{
  "vocab_size": 512,
  "activation": "geglu",
  "bias": "none",
  "extras": ["capped logits"],
  "init_std_qkv": 0.0328,
  "init_std_down": 0.0,
  "optimizer": "adamw",
  "beta1": 0.95,
  "weight_decay": 0.1,
  "grad_clip": 2.0,
  "schedule": "wsd",
  "decay_shape": "linear",
  "final_lr_fraction": 0.1,
  "train_tokens": 367000000
}
Each number is 500 + 50 x the weight over its row's rms, rounded and kept within 0 to 999. Layers, rows and columns count from 0. Numbers have three digits each. The size before them is the row's rms in percent of the matrix's.

# q: layer 10 attention query, 256x256, rms 0.0706, rows 0-63, columns 64-127
# k: layer 10 attention key, 256x256, rms 0.0708, rows 0-63, columns 64-127
# v: layer 10 attention value, 256x256, rms 0.099, rows 0-35, columns 64-127
# o: layer 10 attention output (transposed), 256x256, rms 0.105, rows 0-35, columns 64-127
q0 057:523527525514549543475620498510465542408427513497539484480493546474559470504456419543550477461479427500579451491492421525417474464529423425507513520544522562472480503450559513510491571543424525
k0 062:472516547480414530478390528455491397485485577448599481551488495544470474493508567481608500564453514525497463497584513430434490542425517458501547572511554527452495512519372541506377441427560545
q1 066:519574471444458497568468484479496501615510564427481580511487523425515440516511448494510534509640383456437457456508466471536492552466516547569433500477462473484441520482531520507433544362437553
k1 064:459558470537578518542555493503501443355516425604451389393508539529528568531455571486462518470456522506514480542400531411578544454509499575456518466546490524569533625511547500466580470512498415
q2 072:523460450433437500449571519568437551544498565493578603543470544538364529511523434464501522494571474526479625482445401477477464497422481476504450486460491421528471476543392549515454461522461481
k2 074:587551459514578576585485463492545480477502479537460459342546557513511502454453524505468498448530464561480422456502431435552537467482532510514424610541473482400499494477491429417527496414484480
q3 094:525516513568514556551484466482483499508500477556428418504463411552533549480551516516526461528508605467525404515512596571475492543532528595465539489489490567503570490485538454450535477653522457
k3 095:496460490430450473502583500534519483551512537520489443509513553443459544533511492532581476558503527509500508513517582525489471551521482516481465538536499541499472574478432585539441511578496502
q4 112:544500489477551400481457418613517547489503556506552489555465528443387502530496519463406520470494430589434490520445423494485591471468486433524492482566485477556407591573510480512447535382461521
k4 100:510607517542520465487460541494457464495479527437554620557537433511552497477559497494455522465414454484490468480443475494528545486548535544506482412489475488536518532424498487473493536464413437
q5 104:535554480589514445411560444474432460515600430475433467490419499511414472500519582440406527473439480498491466552532453550524507518430517587444491599444428527526517542557576515495523589623564445
k5 121:478557495544507597535563547421467488570545487493427557516486510488508488465457486561486498579464550527524453573490469478581499529454464545501459584539438562473483461370488545519523477549471420
q6 107:484626506526444460570518446506472466457435385511457489497474500447510470490500538568479459527520535509511515472495490400568536582553481541531510583544554484504395519478553515495540493548469441
k6 108:532579523458545496547551537485461549503509474629491472500465507445359528638534469491467514501561537526500466488481470421557465446449497508524558647499461495503483523534616525523401534587425510
q7 112:404485443527429515467462499437430559480507363491458549486398524463481406469511441471466475534515451481630549518602473596572405425454490494404530451471587525482561473590525537500510402490499521
k7 116:496459482526504488536543509450529530453572521510489519656433487587465463485573488593449462576461402466487547488552467523531538486456484440460575484495542543500471491522475381549492432547427494
q8 056:468465490435468473531496487432536501394444460512646612533540580415523487492517542476476548540521473604470562517534476527508577518476413534491461369544476533533447478531531507481428538433348460
k8 056:457594552498422487494599533518465525556494596418480456467491440584616578492541487464521491544451429460446539573410487416491539569469511513462592487495495654511521522450500608438489495547599523
q9 053:400525401465428458559508508543514498453537479457532539480469562571472528574403597493422488543419494546420496567556544493502543504491485529450546515623443405574498391530502496466410518431451479
k9 064:569524529515479595581530455550484504492519422526427479441529572505572466507520461521448470479579406484559492545555413379546468385435506451491501557497519417500483478549494430463608517423441512
q10 066:465400532521589597471497489504522519438473482518459534417466561461498581534532466470546480519530531544538479505521478599420457520454479486508487512516469538561471427407404486502525412489516476
k10 083:432520529469465481370417470418429522509540543464634576505458426466511443506557513427551495490491518521481607531450491474506459547563405440464539490471528538505613431470480536550435475505501485
q11 094:519532483572463507466470496512500527475524444556459484466464464520598513481458532503586445517435613407493500558435600494439433521568495508484555522478543535486572562450517478478567404634600485
k11 081:487506497455479535500583510527491473499476490500433477475467456479513548486567537546442468548470501505518423528509554583507429592506507563461487434552454466468372544504466517540513586561439459
q12 098:449467438422474502443592553449451547521503516466522517545509544507474454508480395479513533544513455492514514554571436499564491553545435453501509516473509451502433408475483548631457575440452496
k12 104:518478467485450388422477513460475631598371572406486438596495449504432518555586541455506535517435566590473480454513542515507594508453541427462550498577580569586489540447507478518526473517454543
q13 111:481598533492539495509483486517508569487531540522526522432501364440505507467494517514498440416458594463464529469528614488458531431559510491452609454465550475498523494512573447418462511469538532
k13 100:449523461449507383431461443533527559508522507551454502486535437507463468553498560490491499501462532470462486500496588499516490445416650491426514515467603474544535523412512454473473406541527508
q14 111:516529535517490540509518593487554484501541600497497536529485558581540499546468471464395568551531399550490521533481532485512611462495574489615587524622413402572513432510436540529489544505433546
k14 112:525551465579529550511489515526527508557498503461475477431464532513517495464398541508449472536530411500466484590557528495494493410415515457488552476567520432485438462551470486485539528552470523
q15 108:447475468506509452519468523420521503519439550476517526455498605509526357541542494587504525582433528529556570402452424389520506509470494501552524437353558486538461415502569509479484495478526553
k15 105:488542489523510484570523488420426462434470500481508514513546542434513501403624509480512516501553464417507483430474419454562456515505472565445398460323605532444554458483505518509479467515422496
q16 116:501573516508468543497536576478516527537387496554414493557529537481487507567564516599543511488498488498502448494515495566472453525412549399518513483544546596498470530586564503537462459495503532
k16 116:450562497513583512521442527546430603508489516494395471514486577440434529641471507584534462498500427516523477561516545506424466490484584443451562526537492534498534490512465545467474471457552591
q17 117:494496518501459451507498503516523505574526610558453464478432509520533501491498575566566537519507568504600518541480517527468508574487432584535510431485556365545467522510561475559515489488540446
k17 116:484558533517514471463527538498483464493496508541452447462455555554520493497553574580529506445515560530467566513524554590536493514554479527459450449497513469480396484455531473494446400492509548
q18 111:496597470474553495505489442529466469411502509437530476451496567488572531506439544444539599494468531474449457439585465523522498451496473393520532522504525542503566456453579464517476488566459495
k18 115:431523457465562549563456563527485556501515563421530584499502504508445580509490490459402485490555455484427544482531579582525587582453512419596506511450447441463508487441517515469555496531473458
q19 111:442436443497419584446499524549568546488554493582484544469494588471486488523446510577461462560561546426512600517495588478547561585451463538550481525507517593543453361445394468389542505574499452
k19 108:471424488487502524413471456534493523410461510603487542536570480478480492564531536491512539528605531494457506487463518598485551531463450540525443535470521511535472403476440562604517541573565466
q20 121:586431446495506455472438438548471488497481516489541582561502570491514521516538396544506437527439553516509576498554526464448473561486460507423424522502493378543396469529481557558432512458495414
k20 118:568452542516529428447404465540456494507542494493533481591533479489572453504576489597566472534538465500455493369544453575544512575469437504495394500481575459553442495544547527410535461513494448
q21 111:558502508542534462492523538464439531506553452474476445425526631547553453417473560520566511475621576486477480502359405506446552596506557423435418569503420485508517526435496494486418510538468533
k21 111:501496498508652485458462475450447442522445495568446518407513601593503501455526448482506501571608552526534409475457368465542493572463508467426423473498437501521554476405522465560521495464493518
q22 116:530411506562503440485461533421589516490465452483438530528437514437603476478514537430470529505456519450378488459406515413497494563460530530536494558503483516401419446529524477470563425433479464
k22 116:550552518564532490558459521445512517562474457502531469458590555471653463575450472345513538533452526388442548474519487537544465565505434469530440477574419550470540535580487528509506504486427586
q23 115:482535491466637527514409532473446412541579523475470565543494496588571548579587476567508538485487504444456553491601575439561404456441504470500460531517429503444481427554392579553470533494555531
k23 112:426452517533531525510377530450582455440570535562455570466450586469623520503518481538581420450530586496523547520458479420509464553393582501508506552488503456431419411541370487565525465501640526
q24 112:546545456430457470492575437507443502379485502604504473501556469465474423513562506441513584546492520542536478566530518512501503404512588464494517523565578323567549520490639430521584496462573489
k24 110:472511522498475540528467537494447539372513485558511536429595481560450502451549453457522483516452465558537526526544574570587515407547441407494473472516492438534482588413520487532615606497596550
q25 115:572585466566522475535501412494504522500515358492561388474519517494506493461479571540512483495445530445552593531545459545471428514510585475458590468540495426481434476457523552470498515494422427
k25 111:513522548540672485494523434417522518488519539509580468467480429486496506478558491554436530483540494529453453600467410519482571536437455497528520515540493492545421543542539552440494514498408541
q26 112:449470504502419598523536576552531522540629488464483460467442383442472507453364603514544414497480576508459521476570501419544498464554553512534522484644460484476551469492540461471515518487618562
k26 113:514519480543432467478518500561472513564496468489517372542554463533564481475471477482629507568488562481434419602450513463491515432524503474530494622546486564542544520573511465534536476505551587
q27 104:561462443577498544523479504502559499556540510428462425448491464469541473574595473478550570500506493588550548500593422573512569400491512569534502332527467480541561476531564475575487538440484500
k27 103:435496440490503600548528526503514472460514481570479478466463465489486524492534474471467512615469525519454514450596524523537549428545499457495511498423418497451473449581505512452511542513467506
q28 113:528435538476582582511560363498449454540581511452468475488490519546437578548443493521420492519517455504526507467453454517541513554525445504509557402491544516441441457484592511491512613475500469
k28 111:451476486462458502400484435501520470519515535467482550470453479483442657565529534581514461481534488516543485526542564406546526509530532576533493584536513358427466469493530469537508488356455459
q29 118:572415437517452468517539463537487536480432457464552570495480464574503464478452523465530538509464552520461510504510465490405526549503530479528505479448525640503475493533482532466532492417552425
k29 118:548491514474402534592576503558463521582475424529521614548498535499513422511436607428523498481539543560564436473501412482426511588521411521490490566488466521458550517554549476431455452582455476
q30 110:540507469479572490467438485538501461552478526515470481521414550564463478521498502507546484497519538514588485527563524456434567367509500397486551552550471454521512608479420448406523543504514597
k30 110:519515463597489443433452512543533464565484448516498399555522505503442404471551370532421499482519503440546533564416504442421536551446492439444518526598531449557491569384485554444526548424491534
q31 109:557455518515533436500535523512454517391591539548489467529455509593547448540482510547446568426494548549492438466451502489501470495512599578440688545457552598479563589529525513515573615516468479
k31 110:515491511512574438375363501473456494416458437485457521466571566509575561448494506496491520481440531535473497498510576511570374479514564428460489498500488466477524599500607517579563556549430506
q32 120:513415475440577497509483479484506559508524444490522473558457441515471580542528354564542499487486524477588484514474459476516541463422456370572444543550470453477534513536532522487451458546480520
k32 120:507395462482531513509472432502476515493539575430546497571524498621434485601555483568550459411516532450681584505473515481473462454413564433531473441527476450453458532562484485507546414423439563
q33 116:464412528502484448452512558503510519565555482629579470527555533515529566487411644509602548486488501438524478556528474506469466612476570458515502514487544484485530416528471533502520379532577492
k33 118:471511531547548491494495589403495573504508519461484451529532415560517452525476538520532512494488469528511492440492485546565529559497564500512541485571514546464500474471476413449496556554510602
q34 113:469577515482446465529542481492524620515529409409566520515457561422529510473572507402518486491476514452525468530504519587395486470527565545498520460424516498552408526491521457512472521456490334
k34 114:486459535490451381473541476512502556476522556513544433573579479458550438519563531458446470444515529400508558538467462582419442506483583490451506443504531515474479464558517528461496473482474404
q35 109:503578472494547456473554489552531450456453462473574524488445509400505516552522547560453501499538429491440404495433533479530401502557473612397526378580405526479418504545446519513524432467435531
k35 106:596542543472524490478523453529541410384476505534482513535513535527494429485520494587440557445587506470517428505466433515508494552536418538454546511567411498495419506482498540549516530476365569
q36 123:530505438503527430513531577584483395419439580461508554439493528510410569482504503424498472621448506501399595501568547487450473487520556545473575435548474471551480460549525542512537473503489579
k36 122:572492547476520469517492524542431406381531491513506431481529545430458479438622457446498485540507475493520463487466568512486530460495475460396553402443488534466536534599545557532461523544600576
q37 110:532459512441476476468565480468520480564474571456489509431449506478485450437453555490410515439498580493416538389507525458444422467459490439486519430524506551471430502505411454445479536556500434
k37 113:517574572535474543493475567454499515588512421486574467562518522453512472473501455420509444387589570540521493509395476501427336457498451452579416463560516518476512491522483484492482468540502391
q38 113:555450496540431483573502404449596512517436499567560517479557569492454542441560517522418454564420613444566503513491495471529481577446446538525499591445485534542509446458524532541378548454525439
k38 114:541543493537506521480586522478412511431494478577560474525513481465456481476605499505449492490530606541471438474464500553517574471460414602509504464513452396546492491485519604477432508521528449
q39 123:449572526635512512496471459461478532486505559531530505516471478478406482515452528606471493453572567509457534493420521471503421452386491561436443616504452529515479501496573503514481496557550549
k39 118:452576513556496562525453508510461456492510543583545495498499486521560496531470458502474498496605528457546462472436557361516474482521510545475475530545516387487523475534593508521523468576506502
q40 117:496544652513481518549499503514524468534475512368552519453490504517523495460511533523580497474533514509489460442455487484600549484479529422489513527561476494453390442502527394441516444468577456
k40 115:526525617534546526588627519505590459578473588465513467532545481485569542458518451514559573510485555541545419472433501522521573553486484549546463532472456568472438603507419501514578517492581435
q41 110:457502512459558496572483514423474499480542520430582544477545525517549435527576529576457467559447541523524547451452582518475582505587476567546491432495498532474573507540442481459475415500445512
k41 112:511501583464521450575436547442505524475455529423527534490506625536559498498522551543484527525509613587404487443517469491539499588530521548445516441506477479516525486588421454522551469567419554
q42 111:445517547438426473511582577479472503495507433545454603519495417475492514462518388463512451580473601561494466496433496425569449636482531581546549543488489560504509458499503566534539485589469538
k42 111:498510540558449515585507516496496450515427508558507510618489476510527501504512503427512511599508517440492500557521577559507449484557540551554533456588596488502596540620567489626516458597518536
q43 118:396447444513632501503579471508484479486465604407549566577490474508538506475492622381516463500512459476544555495562588570650442475514474420551486507536498526463455455517444463577522568531573459
k43 116:442420536473488565428474472522465461498518514501516536520436481348520504510448467419519463463484540485522590492439466476547514457499525419554546531515487448501477513591487489488460446586579567
q44 111:511445497459438520458499519594445581402440504480494467553504534507487452555534533497541497606550527493533561555466456538451483580549522432511506558546523497543512516569485481551435497532536475
k44 112:456490479449528563451485516586462553516475494450505594527440580507418500590420446407533469506641487519454492464524480520501429453437567353487465510489479507495502494586494514516437477543492480
q45 120:491469469446599476512505522505585439459508530533505556573555504416539524518482544503465533476453471579529434447575515511525445523467435472408501472525507507488399507503511541476462493543550516
k45 118:567502454463565597477520454515539545450505549490476522576600485546553448585491456612510513517584507568534484428433529522510499536528442426520407481531539491464517474527464477507466479590622405
q46 110:522525421468452479505554482483501457499499533466482527496576435470454500463502536578574532548570484432528448515508540402459481509584468501544578566416521589485472549543571541539459391505540525
k46 114:468506505474499457531557502534449381438508450449534473501548455487431530561488470522609543493544507534530510460528495498418300473529397537503502533457528534506595475406498526451471404472560616
q47 114:482477408515498541439567504499512507503491552479479436403475547501507543463591574472537517467577501600512490529558497554469429437467492498406535499474556472489517535467413561495468516498460630
k47 109:515485331496518541421550476496537537572516499442489451473448511481468547475533468433497513488453487531579508474582551482494366518565430522551481536506559494514484472493526527533558447529522551
q48 114:448470520562435478503531481545496527484475550510549500485517420497512438400591599528465552487473487496510489430529463521505453419486488612472464515556505521480439504499546527508454553422544399
k48 114:436546535554523512450500484542539612412531440459516492589448457461477517559539496550473529461479471525518508377525526484504454444477501547421455519483343529530461511453519539502495552475490481
q49 114:407591442512472503523478532522549503479408485469494548430534473562464468516514537503519501477516430458523473494480492445516399363486544464424471416522542513537511481571510503449467575527471606
k49 114:441579437501486493543424461481543454429521516420519555544496440518455422465523504395534537512492430510416428435524516456560453456474552476453516541476622523473513502412558537421521487426524564
q50 112:481565459520471503506518562541563460437489473539441535486486513478506506500488570420473456422443457510455457446534546561552520441486554484456565504457468538392503481487667499501519523489484533
k50 116:513552476504463458535583472544479523531473506495483477524540575522471508469480460564499501525417453515462470360454588593497657403464479451516482488542560538468620507508564507518457506563474509
q51 106:462503483463490570538619526477525420568397498590521529515464533561456576433430539536444547453490517468525599402496557425529477485521478465474531548440458620519471481466559611526493539593486418
k51 106:471455527561396502535624538519498427633434483543559535508467587637460485422468521605556533519406445389517525386474469391514520526498474441458475471483498538543502523527475552545488505517448464
q52 112:528408521521578468505442459435530520538585471571546529418428474522504543535480535587504496460480459385556475532522488518447492498506504450521543586424427616543581596510536525494587490510442530
k52 113:516477501506503432502440487388480507452512500539512489487485517540592473427557490566471516488480533515580599445412520537475534462557482561496528537451377542533532539574513578426511454440521431
q53 111:498540577551529545581521538540556627416538431625484488402558544515566509519441459500530472534520531500497527514531467462480627484459394458469575560554483580551394487454425455373539485490524460
k53 113:508483512496539478481545503557505587434519445613471508483593561578635484543446463467598507568509562431560545483457464573468602550530545557423602521446437452514525485484490526507481502516526491
q54 114:478553466574464554561520457549420567545503600559522553391575565540503472484529507550510449452604498469514493449471448480430534465432465511557498442430535561484596518518515515599556534467465536
k54 116:492515506439496506394495433503447525504414541507511488498529507507538532492571511565508475528473497526551412447444456467380542466514463513570425457423526587543468472495480507494444548436505536
q55 114:495498555482443597448493430484504443538470506478475537484441487544453508585464511547513509429491503561440515557555593552591460509548538476587457571503522454603452496506544522465510524512495452
k55 118:503441554509531534520524402426442600557429468521465556462501574549481417497518623485487503520420483472478481436543496484584543531554523489494555510510546494506556499444430548392543515474550461
q56 113:499591455478471514440497554507449487562436502499421528518463467437479476517543494551593434495549478536459401524473516509466574575437553515499444455450438475467483404523563487518515543436438628
k56 113:472569481486509503586551440524491501497502581451405453502544482433440528493529518577531452478552420494428388487449459548498552521424583507536495427579490538491480476569489487505587545362532591
q57 109:535641457483552538473583462496481444544507467442475430519502452447491456443444492456423640463586500506487487498483430529445533520507486459523453475555463548499510456536573592532545492483568396
k57 112:504533582523516591516529451450477431587562503440528451430415447486473478540481587555458485500605501459493473542525491540508450514463507409554444582474451551460467475423558564471532534500537420
q58 121:489505537448441442503472524500505604422567438478477529512544595524508419493511470495462531507567465450547474529495521631533543472488584448488435549509468475542339456476542394518480590404421550
k58 118:507478535525489402498442490465414541385461456498479594532572564546545501445480520495605543567554411473659510498513460513458609553460546471477457474465505506503357529491621476546416594419412518
q59 115:449449501448489493519533473590612582566581606507509475532598578546448458547499590503469532523568517496508534541451513587465547533494476504570560501567534446464497440543528440466437448457551516
k59 116:533445432431571471464508498480527513566434475525558476434444430433446582543541444503580536463525492521494435530542551503547490418471503526549486502449471457541589494491549451548520566467556583
q60 120:520549511414557523557558411464506505555491485529554500493468527511603516403473495493467542456501468562444512470471453474577581460502408636432482444550500595510382430577576447519482451480539531
k60 119:482636460460542514502541542497516477526564467457531470489570538424503539502415500487517552437550464546421586556461440492547491416513574524455533445552491548471376512583568468460474469627450519
q61 108:497509538492465466429540443480553535511500547437423513530423506545526478514501501439454546482448553521525467466561533466586540535583390441489513520536414431467389453488436440416503589525494488
k61 109:506519571601499433504536494453448450552434545461484564403476586526427440501496509588487580475478544433515531431480477400593533486522465449497445486517472600485393482520396463495460599532502401
q62 114:486590552497500497519527476524451482499451532477537507469483615488594496436565512482464563479463554540464567477471379493494508489532431491564603479501557482497477442561466452509457588401437472
k62 113:519531454577511445502522451443433456487511597456520494449474569494623525442553461494505553512457455412473487402459469496569500500553503478491526567527502562440477551505478510602441532473565437
q63 112:557471513468503537494512437494617491445560510510541555476533406507451365515545496492448467493559512431473436501551466523550523465450390577601511497511610443586595564503440510460592422418503536
k63 111:565438478414465461512527406532650580487493432494574510487516449497503462459564449530391502437480538538405568494523571466507479452458432550507544556506546488453499567559468539435535479447482474
v0 125:492519550479520500399542563494446550493533470440498490485626555568520418460487415569544551523524399533549366549457560527467562490611462507450605508429471564435460543553500482569520444520531505
o0 128:433487513479597410526621536460392510492513450512429482509551420473565447538479462522612592476461554470505487581463506504471603567609521492518584423357438497482495473564532586486501488545517505
v1 125:533562472560513492446450452370501554574445536476517511404502536550505488509493472503458454508457494574498474535480637501487562454470471447555483507486435565441452556495572598492580545547524485
o1 132:500464550550469375535455502439535533570438472481410559535457484466524445515496440559570430536492529549562524544545568458501402485513503446441559549442537475509443504438415539429480422479438494
v2 121:513464569482640512534544429528467546500533483504481492500523537498508483516471505510554426461532480539452331480530511490510518512557492492456480543490489489484408486516437483368470461468410545
o2 130:506478469367435471525503453455497470536541495540500548557536545535503542499536506467587512523592499545525457477518522530484486457449477560489479485581534525527424460438477526462470479560421500
v3 126:590514518484423488526568581446459404468579495513402520519462377553508500573472458578477455485475566468532547565563466518537516541444511457527490521505488506490517506455464532531475489500521606
o3 136:584490568507441562575580507508434515491531563442483513439501512465600536500557378473498475533433581600497548450538444486518485539476546401574516420445532447395447481443380572455472504499390543
v4 124:514543432475451486438504476432495484520472503558459505588459592526558475521514593543566555461455493461543441531467449472472514461471511527549519449445501548468533579545468511462603450517459478
o4 129:505567458594534496580506574489472469535494473481488532465435625575472450461436531510508544526482517448496463451402408491552457407492542608490522452461451507427466533487547547472443529495453461
v5 126:569588596574522484544523457529532541491405537473486488541511498409440445458557453467485554365545520496452473542472527531553494538515550491467549609497505520449458460505514457590531486469474451
o5 132:510494546570483492524489454630471406541436592543547540528556498491411487513524430422523550434560504429532507598501551479442487528564429588417558557373551496374519503441449523532498524456593588
v6 113:497581593507417499497534434524432524498410478557505570524479482447555551516439405512553414466446536561555583423414513478436470442410501475574545445407470495400421517434473545566552458416467526
o6 112:574536513379527494502454559528479469477509460570541582451498461556548467559486522472538491574506499592577558419532418471452451394478475567493464510530478505425511467432411511532470508552523527
v7 119:596478535448515502550450523471458531512526514436399506536427518575470461560497492497516572393556492521516550476449464512502481458526472528518436649527519459480524574534458502484433468477590515
o7 123:511438500571439498529530563505454535553558473458394558459587478509494462509535506424452548376579451499456530473431484474475496497561473534573576468454485463444524498447586525478533528578519485
v8 118:516540447456549515488452495433504544521538431430541439586454477519508539541465447520474568589506484539541555440488498495463567532568517504486483458499455457537519483555535513441548483613465486
o8 123:515496474621451603488465513416486587506562485479458443521524595479551551425428464525393534525464468497554502400453485473498551618569477560493472417424497526487424485507575455534548470503458516
v9 127:554483580423567488574515475496473521477498398475464586606514474474509460414456590447368491510526516492504542492654571503456545495444537529555602539452562473593533481442515452436460494430581364
o9 134:637566499366604527533461560567459449501553484447487452538535471402497541476507576457461460457536483492463463473565579486551499427455454544529460492500439515500489476444512453487498588426438503
v10 129:552497509395451551646356497421566503526479546580465508516513471487509508485564639569545567494503512422550451518485516508485430481483490475565493481508450465506512456567544544494440544449478513
o10 136:535421543548522520545439546517490472509522434515443422498469450521450492391538620488504587487507427455521442484469419408496487483446512531562452502504530459472483476477535440505528448470500492
v11 118:474493378423437545474448464581445495514584467541454515472524415523523493549475528502526478566580573550464477445578505556457501479544518537464569451561393537498568468531583517364510555479478528
o11 122:481493471467452487505440513512555473482506566556536535445464420401550503518524490499470492512558512417502624493431445474538469541508519490486530509388476508634564410433494442548506418550510477
v12 121:580499478411468511458546545502485545545497451511481542505465598536476510561531541570426589488538456626450468502380499543438465524461560557465492553494571471538481381510505476517511493419565544
o12 126:627472514502559588532464454557433559570540461506450497487563531492393502526566489441558569384570414475522436457423455579553470492513447545500514602514542541377530553476448466574470424466539460
v13 131:539526332547385491467558687483471475444478549555432510418536504480532493414520559502463522476434549482484488525549464374534460531396493483485606525515535541451491429495416565558605486497482451
o13 143:423562467538509498410577551520599401487445493551427542500478561493506574457515541582464506484478546462386504613469465538502468432386559494480550528554405503453429517500457579463492536494504500
v14 123:484497470522417521600436485522490519531513483504595507426454465424486578515476569560533362558423489447498509425427533464541509422557493548521392569414410454499518519490484616541479569411541477
o14 122:513514489449507512511436480412498481513517493551488543386533482468521506537420518467491469623531459496555503555454439437366466424464522426558490545510514467546412482439397588423500424469593468
v15 118:552431392445519505489496484540561512491579433509451472529422496548476463572500544549506407490573550504533538467588506501535428553563509507502609515562520480474490475519506450476529508369435402
o15 122:506453493422499525467479505512565396406478504474467566471422575542494503529471529519588455553538607559473536540487496575484508541393434476520549440433438424536556486535449512560510512426452512
v16 131:481555472459430506535439401454433498510548470494473467417453546517515540456480439411423559514523540553466552543439434505480486524528457501432428581466461545475506533474422534480481525549510483
o16 129:479557568524460548521506475639542490558479436526473545560550501503442551476525412488416548516542449507437416565506478517550461536483625555497463517495543448411463494452463575383440522517579515
v17 128:498559537430532468547462535542438491529453517510490493462464569481497465488486570532601507445512449549498478508387445506587538349511513447531475534526554441519513381468449362488559449529507470
o17 141:499499510493503435489506490511433498540527516493531522506439516474615509480519543545515460476545525511488428563549497540432584410494470446499452441546528548440480509521535447459594366453452554
v18 123:397502507492392485509509464460472431518501498395533450395423530485472556495445501526519471568556427548463588495471527470542486542442462445497529514525526505427502588557483476621468446534489553
o18 131:417560493527493524476485506452491497521467425456537499534432551481487458506527458517517458554518387552512383543644541515504480609462540385507495467555466443446503538560493539516467523481517460
v19 119:439561513447532550459531485501496474521510518559523489380640422576452555551473527574463538542490537495450415518396486540460495522520446422487543469515509595451526495529487594474542491509416541
o19 123:526421443564429473538466439530527538549448487542560464529516442500486568497551468544445516583513452486607511519500512573464402540581464536419483493550505571541492486467557534536514453520434463
v20 131:433540466450450491465473477499412486456420412550458523520490491490483505444483511496492482429506477464452522498536446538482466493540413446548568559416454511445468428468556444472603579492456424
o20 138:541486501521557524467510554479427436492500445537462505473487472514515484489456546564506535536511565454408462441423529537432523498445502540484515579492401503442483509503457461541489535604564472
v21 127:512467482590555547558510606470529591483400545555480494509513499456415541532471409471412467560548528428547535544539440548479511572513465533497475513502581476539506514559491480463533517534420437
o21 137:535484444540479506483504529428603365417489604538521423485494482450506634468436495568512493488489528406497525459477452482486589554555495551402513488518471493509521508503610475548472508582469545
v22 119:540456498488469525566493429555438462531559479452528564464437483642480520530560507542501425479505521472538569475547649492491533476518490528712462515487435472534534500519519493580500573469554451
o22 126:527453548543541458523353452461474493515456558398488547413450501496492439471530427457471573487520481519582543518543573405500476522453482552462471478494507482524493512537433568423519484370455448
v23 133:439445549475515498473533521540538464460575566604541491468558445460519387498504502547493481501498487490538516495492431509459463579535470537509605473483471497571440561523540485469403427490497544
o23 146:455544506519559511554624497519518468469552553572524561496404526405537388562497500572570495487502418483520491477491421560438533573461613523508445528491476509557584530506561452561459403504458571
v24 123:490591541471450499535518509469346580460504485437481491463448559558438573471490551498467557526481569479459578491478466497508544529463524487517478496548503423472612457504505581489543435503499426
o24 129:467492477451460420460513499492322566507508536458456473483453476528540477413486460409425588505550541473509522525540503514532453485511505469460489435535543515651481508556457505504596481491533337
v25 131:537485429375605485552493519493568439534477473441487450491444497527475556512507605443464510534450510472484506504587534511493376523445482549436508524457570548505498484462457477528457437506516440
o25 132:502559463420608532567425607566642443496565507463528502523488484447399557490533522547444469524469496509510515487547462473572408503470564579504469509485499439490490496473461432591474529527574516
v26 128:539472508405543558530526484492460513525526378441464489532531523385578585431490534459536487563455490541418490510509593478488470498469458494441595515470413518422540420520463602466380461430541496
o26 137:416431470369510594516497569543515552546515498439542504570553513440544578407539519519515587536604448479451453456510516470654424504449578503490504443562525510490521473493471460486497500526466450
v27 113:509496380476433491451490545457497399475422491462451565591435434517485429463499625565476568445497513611506499531459460481435547442468487523546484491479483517463522585516555496535482579587446492
o27 116:542437508573566527381437603439493476468478527488424537521433538491484484494480571686450545470423501588471466489473534507541523534448410500588569462454454495486435540564470470529485547605481518
v28 123:433484471600527516566501530593398573517496461531566545499374446540502582526530543505485406498522458506450543475550528489500536466527386546425498569541553568432491622487542407525498521468402455
o28 136:547604495462485504635504549480502470518519511610543588478502484521540553490534404619496397488518402504520549517548547467422598532517516460500567501549464534512426472483499513388480492466506595
v29 121:490525459508466533464491605477517508451585549475542447542562412479480516503561547545439415514434556472488464567392423427505522507468554423578420526444480491444592482494561551550512504516438507
o29 127:509421510479421522446547526456492551493467582582514499478490509537517449481511555506384452550477498537587469578494466590429497456476451419481482563456509492554573494457494554577522447536452519
v30 121:505462568512460563519509488480548519476492455547456497471556486468505470502609485529495512447523620575520483533498518494531562519506463535574609517430496523534507564501491498537514566446455511
o30 126:562380537516467559513548485468564469522408567508572463487516512511529423440535568538490625442591509618485480586550538520468501469457432490462575503471508527457534623526564555480523482499404483
v31 123:482485464418479495510537452514519496521449398530483608529521482385443480487417507528429551488440504498548535479450553485541561568442532476538565541494452430425492493541518455510636468471570492
o31 136:465369461515514488529438524538594502457485495468499505464499463448488562531415519592488514485506535407430468472412527457433470549481550599492465548514428458477480439540566470532455510565521508
v32 121:427438441524459475524461613533494535522513491550553425417446454477557560504506495493528497540486487546454467537470504505552515412531428508510517480626595532504452498501487513483614534496408511
o32 137:407440499490397399494510545482518542430372457487513558507511464539536557542475522584496428498478528556491467503522480517500557430521435419474489491566484528521511528491418566568526521457513519
v33 122:484496527556472527539495379492649524535505441560560432432399602441522599584539474503476419455523500432449378502485473571495482494470492474467402520456520467495492525420555413469440592429501576
o33 131:566516520501525504543578516469575523516483454492529518561484549502456522530635528458552537557580456519541506507527511576470459490429530511517486457591586409547515491380497457539516494493519529
v34 119:530461490526512509455528517466476547470608533561489508516503508527558471406533583498460522397549542473445513532509415506398573482414601513668508464424466411514553483504493512463448514532481459
o34 121:431405440498537538400484584514458499534525501486505479540452524489569446508548579469538559463494447568584554436463503553579566448473456495417378490489566517509548531449555512438433507490393502
v35 124:553495488468514470516485440513478475473599496493415512533536582530488495492482507535552542532492404512559554478578579449555503527573475486573541547398530517489455551531482484550521483539515571
o35 123:499478505445565437492458499532477435513543466428501488513453522495464474503305497529544552491484506477429448514549553460357549536523480441562473423451424483478465391594578539439550606512500506